Part of a small language model's weights.
Size: 12 layers, width 320, 10 heads of 32, MLP 1280 tanh GELU, vocabulary 8192.
Each number is 128 + 32 x the weight over its row's rms, rounded and kept within 0 to 255. Layers, rows and columns count from 0. Numbers have three digits each. The size before them is the row's rms in percent of the matrix's.

# down: layer 3 MLP down (transposed), 1280x320, rms 0.1, rows 921-958, columns 160-239
# up: layer 3 MLP up, 1280x320, rms 0.105, rows 922-959, columns 160-239
down921 096:160130072055102136121126090176082167172123050132158148100117122100171083117158153138171091091158100165177177050166091126078133117064113151103109152153112148130159141137202111112125063174101093125154107166108134104159112111125114172120160083
up922 100:153122117127091104072143150138142090165081132088118096117103183110137065112112092193059184126073144130143144127155086150124149146124106164143081127127135107155171185105166132082081109168072130141125128172133070082106124157148086142078140156
down922 095:069119133078131098131132135106114181051168171187108175183157082108106178085076143023178111152170065122133138119078092085158116162162103116128150123186077173097072129101125120155116124119151079115165123104112177137146111084171150108160137103
up923 100:159118162070206116088123109112059141162085105116132163154196088106069176060154128131096173154128106166097126141152152103106086147135103148082140098135072101143175132154100120143175123134144134145117095132137196144145116093152161103105082128
down923 096:084154172127103171121185130152167078093198182116146160135105090097115116158070103065217105115096122168148123137148101129135158091136161170217105069136130085165092109093134142139171148152157152128131116132095076093164125159118155155140206129
up924 101:187154131152132162119146091111088127113118128103115154172071195123157138073131097222131160130171131120121164165141151109144086168207099194153070116160133105140188131104112124139099113096103165128129058144157136150122106137148117145167164103
down924 104:096141101106117130096105140138164155079149114063145094093094078142111093132116108108185100109115047133143109081110077130146160102114148179108124087089092157171089156161139096099169123186125106076135160108161105048183139114163190119093142145
up925 100:179127135138121081160101116175089141183160071148197098113164126057152079124164153148160107091122099108054122135161126115151153131149121103171141116146091133137145149165128156137170116081162138149088120170132130118183160078127085132191114190
down925 103:156137097115151102143101161122122122066090195085120132146144107144114159164068166148133121068125122133147092102104127161109095164136152124117122115095166148107174118126102129145153113148104137120159129152150104099074143172123204112132156095
up926 108:172091177090123181148157094184110093126127124126060174094087148090173137134114143053167140105175137146154124109128134124179168141088142140141120172132129144085177166147101109130140113135110139075156120136143182109148230139096143119122117090
down926 103:143090172174118102131160143077104131181132137172165122125122129153103126112155177170111150120118115147136159146125160145097159164119159146118137087072173176160120133156122117112104189105146182174116206118125116131146157131113167144176151153
up927 095:088179102080141115208107168098103131097120117115119077132123127124117171133148101115119148120137141112133143141146114155187141151091146099133147171129158157094122107123133152168058113080117118127123140117069158113095180144146193150158170138
down927 102:139126150130115159095070086122120182117099094160136142147123187131121106115145167107116144216123132078080107126134141090109110125146127143155034061136133113162115148069071094083130146188081086093106088174190135111172141124120107159107157072
up928 101:110145151216151142134138171108129176096103115077187132139175112122157096118158155147072118119130123101174117092115153102118118135134156165087065094143124133106082105166167139163133105166134142164164117087128109103179127112161147106120130078
down928 106:115175134102106116137149076178113131124148115163056091091127134113174100125107117100138124138101131146169114059124164122135082113157106120125068178152145101125152105099122160074116119163118131106109125178077087085084113159159183068072088120
up929 101:142098135129131092138108103119104122195121109117111103063148085085166132135118141128062153103108110110131077138191092126161204115048130073143130116098171124086151174152116148151099122163166080134090101110135106156168165137186096146123148192
down929 103:137158094139113148170062117145132177122139140137124115149115180160114108178131150134148114176109151150076115143132141121210120114165045176125073132159154110113107096074160111134156095102099173066141086167110126103134149138120155136165146124
up930 107:166140150119187115157095152134088115102109129160144160192183116080072133132173180109154091146174133178154135090119111141157160136077107152127102122106062128120190082142058070187126103163120186153102128062127151123166093107152107111077129110
down930 095:041157104192099117101103137092143079129147105102147125105122172215130107134096042179156159133121133129177061113089137122134136134126086095165154102134148084190141202116140182091093162126186161113178078138146158119116109142148196119175169141
up931 102:160137133100131133168087141088071122077132063177120132140131137093131121146176137167130151113116182192120077135177119135213128143094131126126189117136115031100112136093127124099105088155131176184149116136114118153128163190187158143177163109
down931 097:145093178125156128121172097159120106152086171094123155126166123154160131076145118130133074097161079165090162179123075116070133135167070105144108142136146171147159124089077154084097137095105047120113112134083118131169114125073130112049111157
up932 100:110101074094194178129100164144098106110154157152157157135071159113123119098115124137136119099095170114143149074146137164159151124114078064146129173144133183160117140127128152085143039141168152099120135126106177135089105110153066170058105163
down932 094:113131137110108069154148163141150163129149092100104140108159110154159167167161135151128106140127082152124099132119091076091196161115173191161156089063159081083135144075121084115142164102102085104070120108130130143188104137102153110184128146
up933 102:185070091174178077092177106092132183162093062154093141114159103086145191106080114167118137179114139130203082160156160185181069149093124144110154154131113141141127093144106094136148132083158166086144143089081134117077085123083160119212131131
down933 099:048153164097098141098131116137157153103125134162175173163130098121150028102151109071131102077110115141095157087084139124132138120137165096188139103112164114169152123162148126137038111153112135127122147164160100101181109128110117182102160129
up934 106:117153120171128172078089153114144091086186152115138153088118119098144167141082122153134151074114097109076187175170168111139140094104137080101168151129118125093125099154150183110161131105106169076137131128086064142158080124132135192144148107
down934 104:164175150139121125179086078153100103080110124129144144086136104120129130143157138118124162168085116160153087076112156124078112114090152180105153097086104079142131105100102140104165077119178119119128097116133115109138178147125139107176131140
up935 101:156132146156110138156154150203115143152148107103186124090069100127107133155145119126120145170131103094139132118063152088130147091123092097098209159134101131135103114200185160164117072131128137079102142133062141134146163123205164114103098136
down935 103:129144122078121125099124119077157092160125103115102090100155160112174153104168168139086135111129183118126154176166170198144170125147155164143110144165104108099110163125056090138077167141097143106154102101216128107122163113060127160142120089
up936 098:116084087091131138083108140151143171122191095127117089102153163042162148131178105084100126117100140098159075142159093176106175148157099076125094120135122124113150203081098111106120178147138101143134152161127142176131155131155097073138162178
down936 096:146111102107144139129120094140103163101175173084087129074154065158120101086150254122165144100152154158141160103108166110104125109123119137128104119126103134158139084134178138167105126200123075112085129126131165129154095158148164179178120138
up937 103:166113100120193105140135162123107107115075095179135099134162130113120147155112110141136072098174113153019159138175082098195110152134021148145154115109114149098076216155174109153149108096142179102152147041105165117134118139123142153096154144
down937 098:125103155150123130160142095126141127108163117099125135101126121105188108102182136064081190171134080107183092126106093157108115082120116114117110154089145180103139048143167157098079153111099101152119126172128098102109169145112106120097161096
up938 092:151148097105097131147114135156185142147156144119121136129079092119127115082103111142102117096181085200102087112191062124146155113131109190203137211160105132125161152094097110137166108166143080154113142125122051139107183120133130090180148186
down938 093:153138142181078095107127076101132096124084127162082105143120159165122077189152185120114175170132141133186104117030162142129166148127107146123090064081161172180151149196137093081131089179154114087117088202133094133081111104123126136110133171
up939 096:093129149074139102174066126133081189126102142136137134109184144109125184112131057136123120141146135106166125143131107087097150150132108142102138086100085147086107170119185114115114131085173128143072176124170138147134154135083110112165113142
down939 094:188165148171120136074094113142169118127173100085125117104091115157128105137135111099137114143073140086135148127139107156142109060141150103153094163172099079167119093139149088146127114154106145136094105066116148132146114175167145128103155114
up940 097:161154109091169060068124176141125091152158104119176146108123111061113177115096199164157104084164148197126124123149137118105168083051160166124135112109106143138122158137109112125117112095134134130112131065146119135147095126169115088170072135
down940 105:136161140195151189168169071118111176101120104097131103149155115118138107104127113107078110153097095107117147203160122147107096187117077096134099122125134086076083144134120210130134113162137127129123135086108225117065103140061150170106120085
up941 084:136165105156094131118136113108142156177060071121156135153090162134140171104180135125075116146054104148173127135180155107074172084122167109088138121109141133091096157113101088182142114183177154191123129159136144106156088161104101197116130255
down941 093:106114135086129103139123105145124105145132102120106102109156111109089095153051116119151146102197151102165124093056135118167111087115157132121101095172113092136107170119135125137108150099123097062149151151119109134180160129142130169099141114
up942 102:132101162146198091172116158128123141163110142120080143101170159145100126143115097118108147084129102128073105060156072103154106148084159126085134109133183100095164156142155134210129090226117164120099094152095089147165138124135128097076119112
down942 106:107108124142146156133111096126158119168085057159106141193090074128151153183128100075117174095148174182173145098081148072158165106163159131140135120118130132120187107100117054152177159149159094122105172147131139097159111042105096094129156113
up943 110:089116159160095113156107073119143145160132105156122131095130120117113171152166148153118085108162172144150146174112146105155190122121128169142093194050091121141132117155181150104159117122138140140143158155145098071170151191119127074135087153
down943 101:169127147114154184106143093119129074172091152165134141135090129116122107170131102082125155148176114127099138111102119122123121140037123115151228113093141145154095127070156129134124113091132094161146136103125149183056115102096140135145127167
up944 062:156134112141139095078108070098209082138176119135116125146112026154144124154100107141120118131076142088123176119122164111123132133118178152113097093063100127119146126173045108150136100110139151146126091168110138048139106176155073135095124208
down944 071:098159190150075159171158189110115145084123138123140093112067175122112114139162167134101131133176075199177139135095126105145125122113078073124191169124155097128161142143182172078120163109146088127139188103146098146137189095122231150150082099
up945 105:157076129073104078152160099159172132150127117114167137143105173086137141134125121104126145066115107153090141164148127096132145113155124153127106162135085159148147180123131094087086186134077126149196088080106070166129140116069101093130109084
down945 104:085177126147108098094087091147103092122200095128149141128165161146128120142090176123112153130110131129155211123109066168162189064080115098159115112063176129163109136068132153142147148116133145145179106114143153119097140130105177117115157141
up946 110:118163164126129154132148113112150103061149122115145149123155128132119127101113128119166101119078084074162212159169155109140132080170195060143155206106113170120140099126171097176125132091138141136155111056166137183093127150139149179122116105
down946 104:160149113122120166140140129111098184174113109115158138152106134131171130113160163073097150095085150203166121082132128155129115138108059170191102104151154139118134141166112180141105157150163099108115157150113096143155140094165127096208106121
up947 084:140117156093167137098143086108137092131183118189120118134129159062151074125115083120193162125085157201145130102216086143126167095093161152140102091154131094122078067127100126164120133163137053093181078092067145111144216129149151168162130128
down947 088:141141132137123096161122175133116156119066118121133094109130160147158189149064183193143173119096089075165151128095162119130097115121122134142151184111155130075134160150066170134128142109104186138061169189131146093123116177134084154124139081
up948 096:163131191222071121130135116092111123139116104126168116131166141175109141149143139121071099112101150112176160106144175098149170087112143104126106142123082162115145089158032169111135103175084099137119113132124175120124112059112118158202141167
down948 095:175097139090142072159117162136147119082157077098139143179084115140133052100080111141149125160126114151096166118088139176145090146158111152106171117099165107112145147119175162143181152092200083129177112143186124080113114122115125131131145109
up949 100:116098103146163141192144124067149133185126145108133150180132084133161176119101147169120136096122077076171196125165041044043161109140124131145089124118141123092107072114133158119143142170176134107117111161165108141135111124154144035112118085
down949 104:124137164185117092146068131140095126099154140154153079066127143123123090133152150129079131129083161105079084121074149177178081116137099142110130147115096127164138111131098129161125139157178089131213167144084126112141107133148059204147156183
up950 095:124182130094144154144102118141114143132118125136143102143094141141130150111133173121152144134112088158086106154139158200132141147106067134115141146136129067115109167103156108091073104111123116114172156138120104111089214179132108169139094129
down950 094:142118150139115066123118164168183181129116102133130106076122132146102118110147066159116151121145166164120145130115166144094118137109096092131188159086071112132126159132084159108203121106157086126129160156096126126147088121147122118137130120
up951 107:140149130149114162138121128079118172025167113134090156094137129152164085101129144140122123139134106117156134062149174142088093121113173195176133166130082107103141190096114121108139167100146142067169115113066127075153128177124098120137112172
down951 110:181148114141138072046113150112147116126087145116100130149147115206146140143142138146115163167111139187132103166120142142089118193122082121088088204102042101099173111149134151141097150038107107153182098127091117156139099156079081116125095050
up952 087:109068119143117101109113139127148157127137139197144106132099101154161123161115126130088166103153122150153090119167123129132133180078083148121134088114128138150193160158101072124106111124087158060135184147137134116089180089110126138195102134
down952 094:091197190141177097120109129109151157134142158106093123126128164143127138117107143056101113114128097123129125084090083134125140120205148121089174100073099098070098096160118139157136118146109188166115149116114109130129097161141152155103168103
up953 089:196122124144155166146114153136101153108085077125125140114128086093184105098137098163173119113104157111116122179167150121128104138105156126119089148136144116137098141170097183144125156112126107096145138087094092143109209106133110153113100107
down953 093:114139120147136091169144088152112112127143142156136139117132156144065097115087164054100110140175078061162100090069131139127162123122117089087170104124154149127130127128147083137191110131152135185112133119118157153190099135127139079187167167
up954 094:118137154149132146151100127131152085058123106088123148094117148111167130132103063134135135127116119154114177164038096126110105152128100162169068149133136162073101138116179120115119150106075151162195131092120129172143130156117105134171130116
down954 099:108147132042153153167113066126079081107135163166158111139141121097098077111151158105146093100121072127115077085159085212095096124153115187100117099097114074168133085120094145176127137064154170094076142183092122103135127133111123164106150147
up955 100:140098150132147137169189117232091159170149145173147126090129144092144132143191120154044108088143117120164156085098152109149088147110092181069114178165110092077083176133061165146129151107140150044149146080139113127119088190109096115103109156
down955 097:099202189169102125132120130154200087150088175140118115173131102134110132131134139067171144160140115129097074166117098070126130196123092103159151061044132068110137078101113120094148158176124127130158101073113131146123124098127113107047145108
up956 098:122133087102147098141122139153168065138110124128144098154113142167145137094152137094069118091114123143143103187143073083130184114182125114124120176149131106112065112187197102142089112170163133161161216097095187112138130159128181128128076097
down956 104:109145091124116147078124104131123139131134186148092110121151102125080114149075132126162119138102111146138233094121084082111103097130141182111126114141110078167177119160101175086100137160104139166093101129189117143131189160116115144118121142
up957 097:114075145119144143166138103138176150121095186155139046134047154095136103150109152119162091144139120175153084117136114150137099126154118122111122175151151162135143100155114157164122044109099123122134127182085138122123132131101076148146189159
down957 100:145155089193129136140130162097070099127143016134087159124152132162045102109124157141113166106143105121105174133125134106190173098172158116152090086059089126106089131075132148125151135162093120161104117138141120113130166117116184128081093149
up958 091:106146118099131143099104194127149163100105196129109177190109074136134105142142213130112133118143127170128180167136147170148078113074096159104110093132123088161172148160178171116147126063173114162152166103127085111153210050121127124179159156
down958 095:094066109080193161167080122154167117186153098122105103102142210102127186175104136128172141148121179093149104148116115096131160126159150090167102144131132184144174100140177150113050131176120137094136106119133144117098068168198077100107158133
up959 114:159119178129104104188123119088139133089113039192051095164112149140156079157118140161127124091078084092098137052078136130132120127149143139158109110108083142117138131120165083119160112116117132138119153080121066085104098168111114137104118146